Weights of a small GPT-style language model, trained from scratch on English Wikipedia.
Architecture: untied embeddings, shifted keys, LayerScale.
Each number is 500 + 40 x the weight over its row's rms, rounded and kept within 0 to 999. Layers, rows and columns count from 0. Numbers have three digits each. The size before them is the row's rms in percent of the matrix's.

# layer 7 MLP gate, 2048x768, rms 0.0226, rows 1039-1048, columns 576-671
097:569505505484448566528458507488491593526577512488527569525502499544546532449485559532423542506486503506456574417434465476521504523481509533412550498579440521491500519489515473466495447521510455547501422476500525485488446522488509426461496524454545465504488494467437493432520440559480591445
105:474502384513514467531505498521511562456444525485540532442522454536480521510532477484503482505545446531548531512492446482462425467437475565501538473462518493509570507550513540490418520543493489495513469475432466531521479477573511461463466467485508454492460636518528496554524455504446506464
102:503484437493469479506447568483532542610509528510532474495531475515485467462519549514499465584498573456533479477484490467557456487487467518451477605462506573451546533503513505406510495533395471535557525504430506557518538506491537528497433552502537481480553520512517583448539489455450547476
104:452506530481506415445492485489497574520467502528529495533518498527455475472537485563465454546516480541491466457482463553529442507509502586540500499464552509470528460526488497550517489530474502516571465549503458543541494519522501535581425559450515540457501541535536512478466474521507445460
097:477536530508506468505444447502480420508480514588479440507468492439510438485598442479445460462496426516429502541552388451531462565564512527514476537563523528465529428565530514551493486543518476429541423491512468562563488482533527487442495530494467482522533482627519403459475401537517514521
099:472480424464478497528471521516439508542499514533472555521486438535536533568453456535444503481519467489475443563490439483468426536440471569513454456438465531488559508442533504404567461551527449500535452490502530528431491552508459508531476532519480491444419508552491481515524502472525480511
098:421527556460484515427456475483555513566496480510524474541466482592489489488437529633521519468515539456471477584486473478480513488518532544569577583483523526474453457500540534539455495476468468492511527502471496533457503511502479512554482479474487508489407437450489503569544549444507450464
091:486472463552474475529451485429493496479424546528436544530484409451588489466522527453503505594490481501494482517553548485496495585511424525513509538523611525440502508507569499418497499537472499583446433453548495508565510542489574420508554471499475465519537546520501494377443566522545523511
095:575479451478471521499469393463441459490529419422480523499509487410501580533499454503514486461438482372485540491471565462544527471522501502512513496485446524506556550525524473570554472508470458509453502515507506495504577540529563461438566467531483575524488475513510519457459505533519440483
101:495494513529534456491460502497501456596501464469473475581444495516413450500553517603503543504456481473458464470493425534560513514501525532467459537494470454432456444528536518609542542504496448491470448471466523539501481469543436429434602541503473473530466501504429545518456502482487524504
# layer 7 MLP up, 2048x768, rms 0.0219, rows 1039-1048, columns 576-671
103:494458507535548564530466463496442589472517472497497495374453539445524479454477505492492516453474533523486566534503509527482523457471487499496536556538508497492510532583491541517417468512464474480423508450472489420487488539535508512494522466478498487561501489500459467503486548555513523570
106:599502528512484494550561519500554500548502444493451440509518514463500485502612456422443521526512526410499476457439482505564479505507532529465502593522495467515479490552450554511504483565479527457562466517458491512497504468434493528459515565480495566539456559503488571471441508484560543475
099:502476474495525431478409473516503445506485552521469483451474529454548506506565535527484491505474502599481553481544521551464503572506467545498566571477490513441445461490511530622481493467575533449496555502567471478458476506512462470468551438546482520483483585504522463557541447480534513521
105:513480569479463500518470549499518556434488487466627512475482576458422486493502539498540470525522515536511485503548509491527458451463509531510480466465478528467549446472452505527511508504549493527436452513435494482530489573581480501512492463531528511497513604525541389549509500547433509498
099:454531470441540537513491483519429512459463485529527544477484495490536455563566501516477582520500411572510540559520447557577481540483533480440475451524517531553514444608568553552499573508503518459514446410566560545510468482478481466463455532492489502540535437589492393463481433521521514440
101:468466553492473532496449526463465458525497479384484510563491504453497570504531515431532495517491468490481606436558518500468444525434548489489496527504557452485490423529493496459493521480446556465466498479504573473572530469434491481505477475450580507504483527447489474531476524499420388508
099:447569458501527494532541476480486456481529494475511444521490473405508550474550516522553410547568512522565579484553503437532506533506497514435499516480543469511568472486469540445493438488463520445420496527518555538514510491557508493492461522535451422523430501484528473516537520455525514525
087:534481568492485512501508532497432526468469492468524535523501489588539496535377504459487472444579541493523568462448518506556473510500517438504460450506522492548533495521494499525520527487432438504468437445567523473467499543467494440446439495428488539493495512514518512492524436533493513515
093:491470475475520555435533549521509514595539519564528494582511568496490367513527584535485484480441496594452459511481440490532464503438548534431511525433501488497459541504451484493515538495494547459558517515577448526517425567595499514547413525422435450504527543499462465511493461502507492436
104:445590481556500462486495506547538502523492524459515558448535520527519551454524455532608540451447456466500478540515476501489519531566584424500544493472429463469513508520452535599501458421573469509493520534519523457502622438505444525483514459553526380459560429521451511551535479559554476465
# layer 7 MLP down (transposed), 2048x768, rms 0.0215, rows 1039-1047, columns 576-671
102:493475522496555517454487536551488518544457499525479548502496524553507488470572473501500455506517531462491517506539495415488499561511434529487465524509547471437567531597486485478504444516501538474515548536493458568534502529470441561526555465541532506437485475378465479593438441447505449458
104:472479518516511494555516485508503514478478538503515558459475461570453451451484415520482505501414498375439474487488490455579529509580530469475478514540476476435445577533488525411419512579494479453510466542537501460525515508466520540527570540486529557504509546470511517510543549603523500526
100:519508534486500481544540482490529441493501507535532530516487491443490494472505482558522498443492438529437491569534454545535462583467537542517477560551480492522553521441548528584556492440542576558486504524468515501569498487510479495511497454548433538518539445413473486537539502405514516565
106:497461534499463420500502501520556436420450520494590480401514568472510494471482526583505479498483574520447460391439397487533488532467484541441501541485577508473482551561496422530522472547561466541501460541434481539562420548467475446486444501456504474554491505462514543504569463461517458510
094:443522567527516501546490499589488526560534453522512517515548523518531536466538516509433508516519469619543584512544492520550467561475517597463534456530519529489476434567473473534456556464520504471530478433519471514512483490463531425455443526475516524507494469517444511496485450428500490478
099:550449519433497592467577485473480434492487468454467529541531515511579642546494457465502502391584536496471557520475565559515475513571539456568456533511523555561527512468478548475485468531519468504567520516461535489517523452443432473580426397514485480508423504490570500539526472542494564525
101:388499485457574516459525525545519478483526499523478461555543551496494551442470476501527514537570501469532577514471547469486541476536478476486514508489498434528562472488498482532478508480455504443505513518470440449500558502537466474553546497489530415511520551535499550473528576508546559503
088:564503586502536511494587490460545442473540470538473514444501486487513551473439466459475489457476502548549505412513546472507502570553492483443488538402436555559457449429482442575477546411459461531473521532479540479457513529477489474558491531543513422458488512520509496476523520559555505479
093:524518445525492498473558464541485553539583494498538486479496480525500544505546486533480546476536497470469447460533474460510483452578513521443505474443595447436511531510453507504451516506481540497486566472500495549465544496493479427495424501513482491485498567525465525500461562551484485465